From a checkpoint of a small transformer trained on Wikipedia: vocabulary 9484.
Each number is 50 + 12 x the weight over its row's rms, rounded and kept within 0 to 99. Layers, rows and columns count from 0. The size before them is the row's rms in percent of the matrix's.

# layer 3 MLP gate, 2048x768, rms 0.0865, rows 1566-1614, columns 96-143
096:52 39 27 28 39 34 63 55 65 51 35 23 64 49 59 56 48 56 72 50 40 73 55 59 49 58 69 55 59 55 54 22 69 42 42 55 49 58 54 51 57 50 73 51 31 57 32 32
103:62 42 35 56 42 56 43 83 46 49 47 55 37 41 53 33 42 70 36 48 58 46 49 60 61 65 43 74 41 18 26 48 41 53 60 50 49 40 49 52 46 33 46 40 63 20 60 65
102:36 68 43 63 55 53 43 66 55 68 33 49 48 62 55 66 48 40 62 50 71 32 77 51 35 30 40 50 39 52 61 54 47 53 51 37 56 64 40 53 61 49 42 48 47 52 41 43
096:26 45 54 40 54 29 68 49 54 56 68 57 31 51 58 38 46 54 45 36 39 42 54 32 53 41 48 58 46 43 23 62 66 72 39 73 61 52 43 51 46 53 44 63 64 48 42 40
094:46 64 69 43 64 37 56 37 51 21 20 36 45 38 45 69 64 40 51 43 37 39 55 32 33 52 54 33 43 48 53 36 60 36 62 50 43 53 62 36 51 51 32 49 51 52 48 30
100:42 45 30 57 39 63 66 39 44 69 44 71 40 49 57 46 47 73 51 40 42 39 46 70 25 44 38 58 42 58 42 40 53 57 25 59 63 56 47 56 78 52 19 53 52 49 44 34
100:35 63 44 43 56 34 24 52 35 60 56 53 54 69 59 71 77 52 67 57 44 61 65 67 64 48 60 44 54 60 72 36 52 39 45 59 37 61 58 48 58 58 28 47 60 60 49 46
102:47 43 58 48 60 53 52 54 76 41 33 53 61 40 54 57 42 35 57 60 59 22 56 50 41 36 51 47 65 48 42 55 55 37 45 46 58 54 62 51 43 43 23 46 44 35 46 53
096:31 75 45 44 34 59 46 52 27 54 67 51 30 56 72 60 53 46 41 46 52 59 57 65 41 68 45 34 55 34 75 25 66 50 42 60 61 54 40 52 48 21 35 49 59 54 49 45
102:60 34 58 48 57 42 35 46 41 43 60 46 62 38 59 46 64 30 43 62 54 41 49 51 73 59 58 44 73 44 44 40 58 49 45 66 39 51 64 54 39 42 55 39 67 46 52 61
098:63 56 65 35 64 71 40 41 54 66 50 62 28 60 34 39 40 60 50 45 43 43 39 53 40 54 58 61 37 49 83 45 45 57 33 56 56 42 50 40 52 53 43 40 26 30 49 66
100:43 52 40 59 60 34 46 41 30 63 65 65 60 54 30 51 44 31 66 40 76 55 35 43 56 32 36 62 33 36 32 58 69 74 62 47 46 23 61 57 37 34 38 45 37 49 47 49
099:50 84 31 52 67 33 37 46 29 56 61 50 45 54 49 53 63 48 20 65 38 46 46 44 58 53 45 68 48 31 57 50 35 56 44 49 61 33 32 41 35 68 67 54 52 41 57 54
099:57 43 42 46 43 41 35 52 38 24 55 51 34 48 55 49 63 48 53 36 67 36 41 37 43 42 59 48 52 63 35 58 42 29 54 55 72 28 20 58 45 56 44 58 59 51 53 50
096:61 53 20 64 58 55 69 46 15 53 59 55 56 52 37 57 58 46 46 45 52 51 58 25 48 32 31 47 55 54 45 70 70 44 47 50 56 55 46 62 70 47 59 70 66 51 53 58
108:49 52 68 53 55 53 26 43 37 32 33 56 68 34 47 38 56 46 19 58 58 40 59 62 51 46 42 47 43 40 37 58 45 37 63 50 35 33 47 44 53 48 52 54 24 46 68 57
099:35 62 60 56 47 60 52 30 34 47 54 46 63 50 51 44 45 64 59 51 29 49 63 53 38 55 30 46 57 72 55 47 75 65 72 76 41 58 51 40 39 47 41 23 50 41 42 65
098:50 40 56 41 45 48 31 54 53 56 25 56 52 67 35 48 46 44 35 51 45 34 59 40 42 59 41 51 59 71 54 48 30 49 51 42 26 47 39 46 33 77 53 50 30 38 56 46
099:64 63 54 64 42 44 39 45 42 46 41 59 28 51 60 42 58 39 64 57 75 37 56 51 55 53 49 57 52 60 66 36 85 76 49 22 31 35 71 49 42 58 48 44 46 55 43 53
110:35 34 55 51 46 47 50 66 51 41 59 65 54 40 66 54 37 66 47 46 57 78 59 39 32 62 31 59 69 45 47 70 64 62 56 57 69 59 40 25 47 41 44 48 52 32 18 47
095:57 58 52 29 35 52 33 45 40 74 22 42 62 35 37 52 48 33 52 32 72 52 60 39 39 44 66 50 41 42 42 58 48 60 71 36 36 47 19 45 43 37 49 79 63 66 58 46
096:28 53 45 54 64 42 58 44 39 49 54 34 45 73 47 54 57 31 62 56 36 44 44 59 54 47 61 40 76 64 25 35 58 35 71 40 59 58 50 59 29 52 51 51 48 69 51 48
108:52 70 48 52 51 50 56 60 47 56 42 63 45 27 29 37 46 48 45 44 51 48 32 50 47 70 59 45 43 33 45 50 28 56 34 77 25 46 40 53 65 42 42 46 53 29 53 44
102:48 53 55 56 49 48 72 54 65 43 23 54 51 44 53 49 68 64 43 43 53 59 23 24 61 45 62 45 70 53 52 51 53 50 54 35 45 39 53 56 30 60 36 39 52 55 73 37
095:37 57 48 53 53 37 21 28 46 48 46 54 31 43 52 36 51 45 74 59 69 49 54 48 63 42 55 54 29 43 49 63 63 40 36 53 46 57 49 81 48 30 51 54 51 57 51 55
095:51 72 45 45 57 49 31 38 56 44 53 29 80 42 58 25 35 47 50 54 58 46 50 75 31 69 48 35 40 59 45 59 44 56 57 31 61 55 50 40 60 55 53 49 42 43 57 38
103:47 45 38 54 52 38 58 42 45 54 63 42 55 48 46 69 33 55 61 33 49 45 51 44 27 40 38 61 52 41 48 47 56 57 40 54 63 35 45 57 40 38 51 65 40 52 53 61
103:36 45 64 72 37 48 59 57 26 59 61 62 32 62 82 43 39 45 39 47 49 51 60 44 49 70 53 49 80 67 52 24 66 35 55 55 35 59 72 52 44 40 53 39 40 17 23 49
100:32 60 23 62 56 46 53 53 54 74 66 58 58 49 34 76 25 68 50 63 34 31 69 53 62 35 43 53 36 53 62 43 48 43 58 57 50 71 48 38 71 57 42 46 52 58 44 31
103:38 47 59 40 37 44 31 49 41 40 45 44 74 47 55 32 51 66 44 29 47 48 53 29 58 47 47 50 54 61 28 33 82 27 27 57 54 53 47 42 72 40 46 58 59 33 24 44
101:62 44 53 59 61 49 68 52 53 43 58 30 49 36 40 39 40 38 49 57 47 36 32 39 75 50 46 62 35 42 56 40 59 47 61 46 56 75 62 59 34 68 64 47 57 65 52 45
096:57 26 64 43 55 47 39 49 46 42 53 33 41 51 51 37 53 53 51 30 56 45 44 53 62 55 43 42 76 65 44 48 31 29 47 34 56 55 31 43 57 39 65 76 41 33 48 60
097:61 49 29 39 39 34 41 54 39 38 45 41 75 67 47 63 55 42 67 47 39 55 36 62 41 46 52 40 79 38 42 55 55 76 42 35 50 66 54 51 46 44 44 56 54 30 68 38
097:40 59 44 52 60 54 53 40 56 56 59 60 66 83 69 34 35 50 54 45 28 47 48 32 38 54 08 64 63 55 47 37 48 59 62 51 69 57 66 58 52 49 35 62 56 64 54 41
100:53 40 39 50 71 41 45 64 58 36 57 60 46 54 55 59 36 42 48 58 74 39 59 48 60 51 45 37 30 50 62 65 43 65 45 44 46 46 69 53 47 60 33 54 39 50 20 43
101:46 14 47 75 26 63 59 50 60 58 29 27 49 50 33 53 53 55 56 37 58 48 35 53 56 61 43 46 50 62 57 58 31 27 77 44 41 27 55 36 36 45 67 40 50 31 64 31
097:48 58 45 51 39 60 54 56 63 28 61 42 30 50 37 48 66 57 62 44 59 83 42 42 49 69 36 54 77 38 59 46 54 49 33 48 50 72 46 63 36 54 64 75 29 38 56 53
099:49 43 46 70 29 38 31 50 42 59 71 59 63 53 27 43 63 45 40 69 57 58 55 39 38 47 77 43 60 77 35 60 54 50 70 35 40 36 40 59 42 54 34 40 58 62 66 26
099:60 61 37 56 76 59 64 23 33 49 51 51 57 44 22 40 31 38 51 56 40 28 42 44 55 63 68 32 61 62 51 35 35 55 63 71 48 39 45 44 65 26 51 38 50 33 28 52
098:74 67 40 36 44 72 51 53 49 44 62 45 37 41 37 56 48 45 57 57 54 42 44 37 42 42 37 46 52 54 39 30 30 20 42 33 45 69 48 57 69 32 59 45 64 33 41 43
098:40 49 66 49 62 45 42 50 41 39 44 52 51 56 76 36 48 49 34 63 50 59 54 49 46 49 30 65 69 58 56 49 56 50 67 36 49 43 63 69 58 62 52 78 48 42 50 28
104:38 71 48 66 57 64 42 36 55 55 66 49 28 55 49 62 33 55 66 51 73 41 77 55 48 46 42 46 47 53 80 57 36 45 50 68 68 53 41 44 43 39 36 29 51 58 42 65
101:35 34 70 29 47 54 64 69 65 40 56 52 48 27 66 57 36 40 62 68 56 54 47 52 67 37 63 40 32 58 49 77 42 22 72 44 51 28 76 48 53 75 51 69 62 58 48 62
104:42 40 68 41 51 31 48 47 47 52 74 73 64 49 46 20 57 55 57 41 38 32 71 60 57 62 51 50 38 51 59 53 68 58 51 42 51 46 60 62 46 62 61 48 52 27 43 60
098:34 65 48 47 51 55 28 56 47 48 45 54 46 61 42 64 48 65 40 43 34 68 59 47 65 47 50 37 48 72 61 51 81 51 29 52 40 52 34 65 32 54 44 53 47 36 60 43
105:64 60 45 33 39 48 50 63 52 71 47 37 40 46 64 57 64 58 29 35 30 31 44 40 43 47 33 44 47 42 52 42 63 59 40 48 43 28 55 57 50 53 52 43 70 40 25 55
100:61 42 49 40 62 65 37 73 38 50 35 46 30 32 69 31 54 28 52 23 37 51 42 34 58 35 45 57 43 36 50 53 61 36 33 64 62 49 67 45 37 31 74 41 67 45 35 51
096:35 61 57 39 46 63 37 59 76 44 54 42 60 67 51 45 28 27 47 31 60 66 64 52 51 45 48 35 81 53 59 34 47 55 49 70 51 38 42 50 61 73 36 61 51 40 57 39
097:36 70 35 60 57 48 46 50 66 46 63 42 39 39 61 54 40 37 59 47 50 48 57 36 49 53 37 52 33 50 40 45 79 68 57 74 49 47 54 61 53 53 57 40 41 39 47 36
# layer 3 MLP up, 2048x768, rms 0.0881, rows 1566-1613, columns 96-143
093:66 39 63 61 57 52 68 41 57 63 64 44 54 57 72 38 59 58 43 44 49 48 43 34 37 58 44 42 44 31 61 46 37 35 30 34 56 33 42 56 62 47 49 54 65 51 45 38
101:34 62 39 56 59 68 53 73 43 66 47 47 49 61 66 45 34 51 43 61 26 65 51 61 64 53 65 49 57 68 28 61 60 38 53 52 27 43 52 51 42 51 49 44 52 36 41 52
103:40 63 49 62 55 65 49 52 59 50 62 47 64 33 36 52 56 64 50 53 31 42 60 45 68 48 56 71 27 50 53 51 29 34 64 41 57 59 73 49 08 50 69 46 37 41 35 60
098:27 39 33 52 26 50 42 28 63 33 36 61 36 67 49 57 62 50 50 38 70 45 51 52 53 41 63 49 54 49 64 41 65 42 43 67 43 65 47 65 48 39 47 31 56 50 62 51
099:44 44 37 58 62 42 53 50 52 42 64 59 41 58 33 63 47 51 46 56 28 52 55 50 39 64 85 46 48 56 24 51 46 45 52 50 47 45 56 29 41 42 52 63 43 62 29 38
100:61 42 59 53 63 31 47 55 53 49 47 46 72 55 24 54 47 44 48 43 74 45 50 35 68 53 56 51 51 46 82 70 63 65 61 52 56 43 52 46 35 73 78 33 54 71 69 63
101:66 52 55 49 54 73 66 32 48 53 62 70 64 48 53 66 45 33 62 41 38 53 57 47 76 46 46 44 51 43 62 45 51 64 50 47 51 57 43 56 33 65 45 53 54 61 54 41
101:52 31 39 52 62 43 34 33 37 48 58 57 70 46 49 39 57 64 48 77 49 58 58 23 32 46 62 35 30 64 55 60 46 52 63 69 53 39 60 39 61 54 67 46 52 51 62 57
096:38 33 51 31 52 35 44 61 63 68 37 53 51 51 54 32 45 60 25 38 36 52 52 59 45 61 47 51 60 77 39 70 56 45 40 50 66 60 60 54 50 49 56 29 47 48 53 61
101:48 55 70 55 59 70 64 69 58 44 60 50 60 48 56 50 45 70 34 55 49 65 76 67 37 39 63 37 38 62 55 46 32 68 36 55 67 38 29 28 47 47 35 55 28 52 44 31
097:37 28 64 65 25 59 43 56 56 35 48 61 29 40 55 19 53 65 62 35 45 38 54 50 67 51 52 53 53 59 45 56 47 62 57 58 68 58 50 45 49 31 30 55 49 51 63 52
103:52 56 62 74 50 60 46 37 51 55 56 58 42 70 48 44 50 49 33 47 34 34 64 58 66 59 54 51 38 61 54 39 49 42 55 45 55 69 41 57 59 55 44 43 45 77 62 65
098:38 77 33 49 51 56 28 55 48 54 59 65 30 35 31 43 61 27 41 51 51 39 48 59 59 30 25 86 19 43 63 34 52 43 28 49 68 30 65 55 34 48 48 44 37 53 36 51
100:65 68 43 56 57 49 32 52 55 50 36 52 37 57 53 62 53 49 60 40 46 57 58 42 44 53 52 44 61 60 51 59 54 29 63 52 65 47 62 43 45 53 40 44 47 55 45 59
097:50 47 51 55 33 34 56 40 57 47 31 32 51 28 51 36 44 67 65 33 35 70 46 63 39 35 58 51 39 62 73 37 38 52 65 63 50 46 48 56 54 35 30 56 53 34 44 39
107:58 62 35 26 28 51 46 57 49 51 52 54 41 46 62 56 48 57 83 44 52 59 54 63 39 32 63 53 57 50 56 49 76 37 45 25 45 58 68 41 31 54 41 35 68 48 47 44
098:50 64 47 46 45 37 69 44 16 37 45 39 54 82 53 33 49 65 42 55 46 44 44 45 49 76 60 55 29 63 52 54 76 58 43 47 38 31 59 41 25 46 59 50 63 45 49 51
098:40 30 36 59 62 54 56 43 70 64 55 55 47 24 52 50 44 57 39 37 59 48 56 57 61 55 48 56 53 69 48 71 56 44 58 36 70 85 54 48 56 35 66 54 60 53 59 57
096:31 32 57 44 52 63 41 54 67 48 36 44 55 56 38 68 48 44 31 32 49 43 45 43 49 35 75 58 63 49 55 54 43 65 53 51 50 42 33 51 43 38 59 45 41 31 41 27
111:61 49 54 52 42 53 56 54 58 43 29 48 49 69 21 57 75 33 39 49 52 28 74 30 66 41 43 57 28 37 48 16 59 45 38 62 53 49 45 65 78 53 52 41 71 60 68 37
096:44 39 57 48 61 39 31 35 46 36 78 26 33 46 59 70 50 30 38 31 60 46 50 69 37 52 54 42 61 37 63 24 65 41 27 63 41 46 59 41 33 49 70 48 55 38 25 61
098:53 22 47 47 30 50 49 45 54 63 45 45 44 38 54 54 61 53 50 34 60 51 44 51 50 42 55 59 28 66 58 48 48 67 41 37 67 75 42 41 57 40 48 44 63 57 70 59
113:54 47 46 55 50 67 30 49 47 34 48 35 62 67 73 47 56 52 55 37 50 52 63 67 48 20 42 64 67 73 37 44 65 55 63 40 62 43 67 59 27 67 50 46 34 51 55 49
101:70 58 52 64 33 61 53 51 51 29 59 45 51 33 50 60 63 35 47 49 39 50 62 26 55 40 54 65 31 59 44 43 54 59 38 65 60 62 60 53 46 37 26 46 40 76 45 46
097:70 55 56 44 26 36 65 69 56 46 57 31 58 34 62 46 55 75 47 53 58 52 72 40 56 65 50 65 54 57 58 40 44 61 54 44 63 58 32 60 57 32 43 55 18 47 58 48
095:65 47 46 46 26 42 41 34 40 53 23 47 52 41 49 51 34 50 43 33 49 57 43 41 55 57 48 37 46 42 31 33 47 41 64 42 49 46 42 27 72 21 30 61 55 62 51 64
099:74 58 72 47 55 64 57 58 47 42 55 53 41 30 92 44 55 52 56 41 60 49 46 46 38 82 62 41 41 47 60 62 50 37 50 48 24 58 57 50 50 47 49 54 51 42 35 62
102:67 64 57 46 55 33 66 28 69 60 38 50 73 62 57 74 59 42 58 52 51 70 52 48 15 58 61 47 59 45 52 42 53 51 81 43 50 44 49 81 58 36 53 29 19 44 36 71
098:47 33 45 49 49 58 60 66 54 54 56 58 47 58 58 49 58 45 79 67 52 39 37 43 52 66 53 51 43 41 55 62 65 17 21 59 41 19 42 54 35 58 71 37 34 46 70 56
101:26 43 54 51 24 41 39 70 66 46 48 45 51 42 49 70 69 81 64 55 64 53 29 54 58 60 55 48 36 43 67 82 47 49 35 38 60 58 46 68 43 40 65 46 33 53 68 42
098:61 63 60 52 37 70 32 68 63 55 52 47 51 66 38 70 47 51 65 56 53 58 60 38 51 48 44 70 29 57 37 55 48 47 65 49 62 49 52 29 41 42 70 65 78 46 60 46
098:50 34 56 49 40 67 58 57 45 62 49 29 52 44 28 56 70 41 67 49 55 58 27 33 67 39 34 49 55 48 54 60 49 52 48 48 46 31 55 50 41 40 35 33 48 62 60 34
096:67 61 43 39 34 29 45 54 71 35 40 49 59 71 48 58 52 58 65 59 15 53 45 62 29 49 56 55 43 52 40 45 54 60 54 50 65 31 39 51 75 64 47 57 48 58 51 72
101:60 54 58 50 63 42 38 58 62 42 33 47 61 36 34 55 73 44 66 51 60 58 57 55 71 44 57 73 58 32 41 72 47 45 40 60 67 56 42 64 83 64 41 57 34 43 37 32
100:71 41 19 41 45 34 56 50 44 44 46 45 60 66 26 46 52 58 59 54 33 33 46 53 66 49 61 39 39 61 43 66 67 56 57 37 40 51 40 44 34 65 53 53 55 45 57 74
099:57 48 61 22 51 63 38 44 56 49 23 41 49 86 49 36 42 41 52 61 43 34 39 31 59 57 47 60 27 56 78 52 56 72 42 48 58 49 43 39 39 63 65 46 47 34 36 29
098:76 55 39 40 47 68 38 38 46 48 43 53 63 40 49 38 42 51 56 39 57 40 56 57 71 45 47 55 61 55 56 52 58 44 51 47 51 29 53 44 46 60 41 53 78 59 49 49
098:70 47 44 63 35 70 44 39 45 39 35 33 49 52 36 53 44 40 44 32 46 31 51 47 46 50 48 34 58 61 51 50 83 47 55 67 53 39 83 52 47 51 62 41 52 54 69 63
100:32 50 52 63 36 72 29 67 53 59 58 76 60 39 53 45 49 27 48 59 44 32 56 58 38 65 51 37 35 41 45 58 70 41 67 44 64 33 44 54 48 55 46 36 57 50 50 49
095:61 56 64 55 27 57 45 50 46 41 71 59 56 44 51 50 59 45 50 35 64 50 48 45 31 41 27 62 66 28 35 51 42 54 37 54 40 30 36 57 56 21 36 59 52 38 46 61
101:49 52 52 54 44 27 49 65 52 36 45 44 55 55 57 59 38 38 59 54 51 56 39 44 26 37 50 53 56 65 64 60 65 44 46 50 53 56 23 42 52 50 59 50 44 48 70 36
099:28 43 62 52 45 42 42 54 51 52 60 38 28 50 55 68 56 52 46 51 39 40 55 52 53 51 51 52 20 46 51 71 63 48 38 47 60 48 42 60 43 23 53 36 45 50 51 52
103:36 48 49 23 63 57 51 74 52 65 39 25 66 60 60 67 44 62 49 55 64 32 50 57 66 58 55 33 64 40 70 64 35 35 61 31 49 37 32 51 49 47 57 48 64 60 42 37
104:95 25 44 60 57 75 51 46 63 53 55 38 53 43 60 46 36 51 60 54 57 33 69 61 55 53 39 40 48 44 52 24 39 63 65 36 39 37 64 44 45 66 31 49 71 49 45 54
099:70 28 68 49 44 49 44 65 57 55 48 55 45 41 49 54 58 60 45 35 36 52 54 37 52 31 29 48 58 37 39 35 50 57 49 71 48 53 62 42 47 66 46 45 35 51 46 30
103:68 51 58 61 40 50 58 51 62 45 56 46 44 35 46 40 36 54 43 35 60 36 55 31 51 42 28 57 40 62 56 45 56 43 57 60 50 46 27 50 56 12 51 51 54 28 40 39
099:45 36 50 64 56 38 56 51 49 36 69 79 66 64 53 52 58 60 68 59 61 58 36 40 49 54 36 58 63 48 67 67 47 62 37 52 54 65 54 48 62 62 38 42 56 64 72 40
095:33 65 26 47 59 66 57 57 59 42 46 30 40 55 56 50 47 30 68 60 66 66 69 71 51 44 30 68 49 55 38 41 45 51 42 50 41 33 45 57 45 59 53 53 44 53 46 56
# layer 3 MLP down (transposed), 2048x768, rms 0.0844, rows 1566-1613, columns 96-143
100:52 60 53 49 45 38 66 59 41 63 62 56 46 34 48 30 56 55 19 56 60 51 54 53 75 55 33 37 51 57 28 49 49 56 43 51 35 29 59 57 65 33 34 43 57 48 44 66
102:69 43 54 72 67 43 43 35 33 27 35 73 39 38 68 59 52 27 46 40 57 24 64 70 56 60 48 68 61 51 60 41 49 38 52 52 38 24 56 41 50 43 71 73 32 45 46 52
101:46 56 38 40 46 46 57 65 22 60 58 39 39 50 33 61 32 72 46 42 65 72 48 45 51 70 68 78 64 77 52 50 69 38 42 83 54 65 59 42 58 56 52 59 42 59 45 62
101:43 55 31 34 57 53 43 55 66 58 42 45 41 34 48 47 56 56 37 52 35 60 40 52 50 61 57 61 36 48 32 53 59 43 57 50 60 30 44 78 35 66 32 44 79 34 44 45
100:77 44 48 52 59 60 57 61 34 40 59 46 44 35 49 86 49 40 48 46 50 66 47 39 70 33 24 27 41 60 64 61 51 41 49 49 52 47 53 37 66 67 44 46 62 63 53 39
100:82 61 54 73 34 49 42 43 38 70 69 44 37 54 57 38 58 56 53 43 79 16 53 60 40 77 52 57 51 64 51 51 53 47 44 67 52 45 38 47 60 59 53 57 44 45 40 70
100:38 51 56 55 47 52 81 71 80 29 72 40 58 43 61 73 48 47 49 60 35 59 67 44 26 27 51 74 62 33 58 48 56 71 36 59 54 37 57 70 41 35 54 53 60 72 85 70
102:55 64 42 47 62 53 45 41 55 48 52 44 73 51 36 46 39 41 40 47 45 55 37 35 38 62 46 72 59 41 18 30 51 46 53 58 43 66 55 51 34 46 49 42 50 37 63 41
100:66 52 52 41 33 36 38 65 43 54 62 54 58 48 64 48 32 76 59 65 64 51 67 29 60 69 61 43 70 40 51 47 47 58 46 33 72 68 32 18 62 47 49 38 53 35 67 51
098:58 67 31 40 56 39 66 36 74 39 46 25 27 49 65 50 54 44 44 55 46 49 34 60 56 40 49 50 52 62 64 49 49 65 52 29 31 59 47 44 35 58 63 50 31 59 61 49
100:48 26 36 52 37 44 58 50 50 54 62 38 42 45 36 52 67 63 31 49 46 61 46 43 61 47 32 66 44 34 66 69 47 62 55 58 61 54 72 58 52 61 47 63 61 28 80 34
098:49 60 40 22 40 45 38 66 43 82 37 54 47 41 39 57 36 55 41 25 65 32 57 68 35 52 37 66 60 38 48 57 19 39 41 40 54 62 71 66 63 39 34 38 32 42 54 40
097:56 65 48 54 55 62 58 58 33 57 54 49 47 61 43 56 40 52 64 55 53 36 48 50 25 63 44 54 31 31 61 56 44 62 52 61 40 32 30 54 28 51 47 46 45 78 42 42
101:62 46 57 47 44 59 49 65 52 45 48 55 49 47 58 35 43 42 35 46 63 21 31 40 45 54 38 54 50 48 52 69 45 41 64 39 27 43 38 66 50 43 36 47 50 43 71 47
095:52 57 54 72 34 36 43 62 54 40 41 71 57 36 67 39 55 68 48 53 50 45 43 69 41 70 54 45 55 50 67 45 41 48 46 33 68 63 58 44 51 53 44 43 39 65 45 27
103:33 36 39 67 20 64 58 32 59 42 42 46 41 40 39 48 57 41 74 42 61 50 51 53 39 41 54 52 53 30 56 51 32 24 48 53 63 58 61 67 33 41 39 41 51 49 79 30
096:58 63 31 51 48 52 54 34 36 35 47 56 70 53 51 45 41 72 41 44 51 54 52 35 36 47 57 65 76 39 34 48 48 63 69 44 54 66 47 40 49 63 71 37 48 31 36 47
102:76 52 53 46 47 61 38 42 61 64 42 79 61 50 48 31 35 60 59 22 62 55 42 53 62 56 40 40 64 58 53 54 56 28 45 53 43 56 54 52 51 41 45 32 50 52 40 50
102:59 50 59 55 72 32 53 54 51 46 50 54 43 45 55 55 45 53 52 49 56 57 46 59 67 57 35 46 49 66 46 56 62 46 62 72 53 59 47 71 61 53 27 55 61 24 66 46
101:75 79 29 34 31 43 61 61 36 45 55 55 43 46 19 42 62 84 52 49 41 24 50 63 54 69 50 66 51 36 36 50 49 37 58 51 55 47 54 65 47 55 45 46 35 52 43 48
099:48 60 46 37 54 52 61 40 55 58 66 51 38 71 54 50 65 67 46 47 57 64 48 55 42 54 42 74 60 62 43 43 70 64 46 60 48 53 71 35 68 49 65 57 51 62 34 63
100:79 49 65 29 32 69 60 66 41 26 56 27 37 49 51 54 58 55 24 44 31 61 60 59 41 68 51 55 48 39 70 56 59 48 39 54 53 35 54 60 49 37 58 23 56 48 35 52
097:35 58 49 66 33 40 51 56 49 48 51 31 44 49 62 54 39 64 44 33 53 53 42 42 66 38 47 53 47 82 48 48 47 28 64 53 53 27 63 60 26 59 19 45 53 45 56 38
098:53 62 33 44 60 34 61 31 33 44 47 62 39 65 40 59 45 42 72 46 60 61 44 55 60 33 37 57 47 36 54 45 74 61 36 60 41 39 55 33 40 39 56 59 35 35 50 46
101:55 42 47 62 53 61 52 34 69 62 69 66 62 42 52 39 65 57 41 66 74 94 47 42 51 43 52 46 86 50 64 48 43 61 46 54 56 39 54 51 39 45 39 62 42 54 47 61
097:41 33 33 26 39 60 27 57 57 38 47 28 41 27 49 57 58 70 59 69 34 48 69 62 42 62 51 56 64 57 40 50 50 28 44 38 41 40 40 74 44 41 87 53 47 59 52 73
103:67 52 43 50 57 52 40 43 73 40 38 43 43 52 59 47 59 40 51 27 61 62 45 67 56 36 39 62 65 51 61 40 78 43 54 25 42 46 72 39 51 62 69 43 49 51 27 45
098:71 32 37 28 65 59 51 37 61 56 56 56 53 47 26 39 44 49 48 39 49 62 46 39 68 65 31 60 73 40 64 41 53 37 48 47 65 55 68 62 46 24 36 43 54 60 35 53
098:41 44 55 52 63 62 57 57 65 70 60 42 61 42 74 57 47 47 38 45 53 58 64 32 43 55 47 44 51 49 52 42 54 52 54 59 32 53 47 42 51 49 26 47 65 51 43 47
102:49 51 54 50 39 57 35 51 54 71 52 44 71 30 51 59 45 50 71 45 48 53 28 39 42 63 54 71 51 64 57 66 51 47 63 45 72 44 48 70 51 63 60 40 39 25 61 50
094:47 56 57 47 38 59 55 58 54 40 65 45 29 45 46 40 41 67 24 50 50 56 34 50 45 62 50 58 59 31 51 41 50 69 38 55 52 42 47 38 29 34 38 71 53 60 32 75
101:53 55 50 54 59 30 54 33 39 34 53 65 35 29 60 25 63 68 75 44 08 63 32 58 50 36 60 60 65 50 41 54 60 36 43 76 63 36 63 63 78 33 45 44 36 51 56 36
101:57 72 46 58 45 60 53 54 44 37 49 40 37 43 65 48 26 46 48 50 50 27 55 44 68 58 38 59 57 42 62 52 49 41 45 48 50 60 53 37 36 54 44 38 40 58 24 67
096:52 56 57 69 57 59 46 66 22 43 33 49 50 34 61 62 53 62 24 37 52 40 56 39 59 56 45 47 61 39 60 62 43 42 39 47 36 41 27 39 61 53 54 43 48 28 34 43
099:63 55 51 67 29 66 66 66 46 37 39 54 63 65 38 45 34 32 35 39 52 52 38 61 61 18 22 42 47 43 59 56 37 56 41 33 61 52 62 64 46 46 53 52 62 26 40 46
101:40 33 57 55 42 48 46 21 52 54 49 22 80 58 49 59 38 17 47 61 46 47 42 43 60 45 42 52 57 29 42 74 54 52 50 39 62 64 55 67 54 69 44 49 83 47 43 42
098:59 61 45 35 66 59 19 37 47 59 39 52 50 50 65 38 41 23 68 60 73 62 42 43 56 41 52 59 61 63 45 41 55 78 29 68 78 41 34 33 54 51 38 48 75 55 56 51
102:38 39 47 86 64 46 27 43 53 29 55 39 62 44 65 51 53 32 41 54 47 31 45 64 64 14 60 50 44 50 57 41 43 57 63 46 44 49 64 37 56 61 79 68 31 43 59 48
103:38 56 47 31 42 60 57 63 49 58 54 49 60 29 50 53 45 65 36 69 61 35 43 25 61 44 52 64 64 41 41 80 48 51 53 50 59 66 70 59 67 57 25 67 37 40 36 46
099:50 61 64 63 59 64 56 39 43 52 40 72 53 53 47 47 40 52 52 36 51 33 64 35 54 67 60 74 53 12 43 45 44 43 58 41 53 34 61 45 56 48 55 65 56 56 70 18
099:39 44 41 37 21 41 68 51 57 37 45 38 56 48 54 42 35 34 56 56 63 76 42 48 58 37 69 44 47 45 43 61 58 65 58 35 43 51 44 29 70 46 67 54 41 60 59 42
103:61 42 39 51 58 45 59 68 38 31 53 44 73 47 36 29 51 59 65 49 42 72 55 51 42 49 53 48 48 42 51 36 79 51 25 55 39 65 46 53 36 39 44 45 58 58 37 70
102:58 69 54 55 63 49 44 46 55 68 62 60 53 59 70 52 73 62 59 46 48 57 73 57 46 54 39 41 56 20 60 40 69 64 55 47 49 62 60 65 73 55 48 43 62 64 50 55
104:46 47 46 59 40 59 51 37 58 45 35 62 56 60 42 39 66 25 45 61 59 46 45 36 35 43 48 56 56 50 61 43 47 60 50 38 52 53 32 42 50 48 34 30 75 30 38 65
098:46 30 59 40 55 41 66 38 42 42 72 43 53 46 44 45 38 54 50 53 58 58 55 42 34 45 57 52 65 51 49 67 50 57 66 56 43 59 41 46 81 62 59 64 42 57 46 58
102:67 32 41 46 46 64 56 50 52 65 54 42 60 28 54 29 64 60 42 46 42 53 53 33 43 58 39 34 65 62 56 53 60 54 67 54 57 48 40 85 65 49 58 45 55 52 57 71
103:58 45 56 47 55 47 51 52 58 55 50 43 53 41 89 57 42 39 58 52 45 60 44 61 48 42 44 60 53 56 44 34 61 48 53 42 38 50 30 23 54 48 53 55 43 32 53 60
098:32 65 47 52 45 59 53 46 66 35 34 43 45 56 45 71 62 61 76 41 56 52 67 45 64 44 70 65 47 45 45 47 70 56 36 30 46 52 57 82 35 46 58 62 34 29 37 73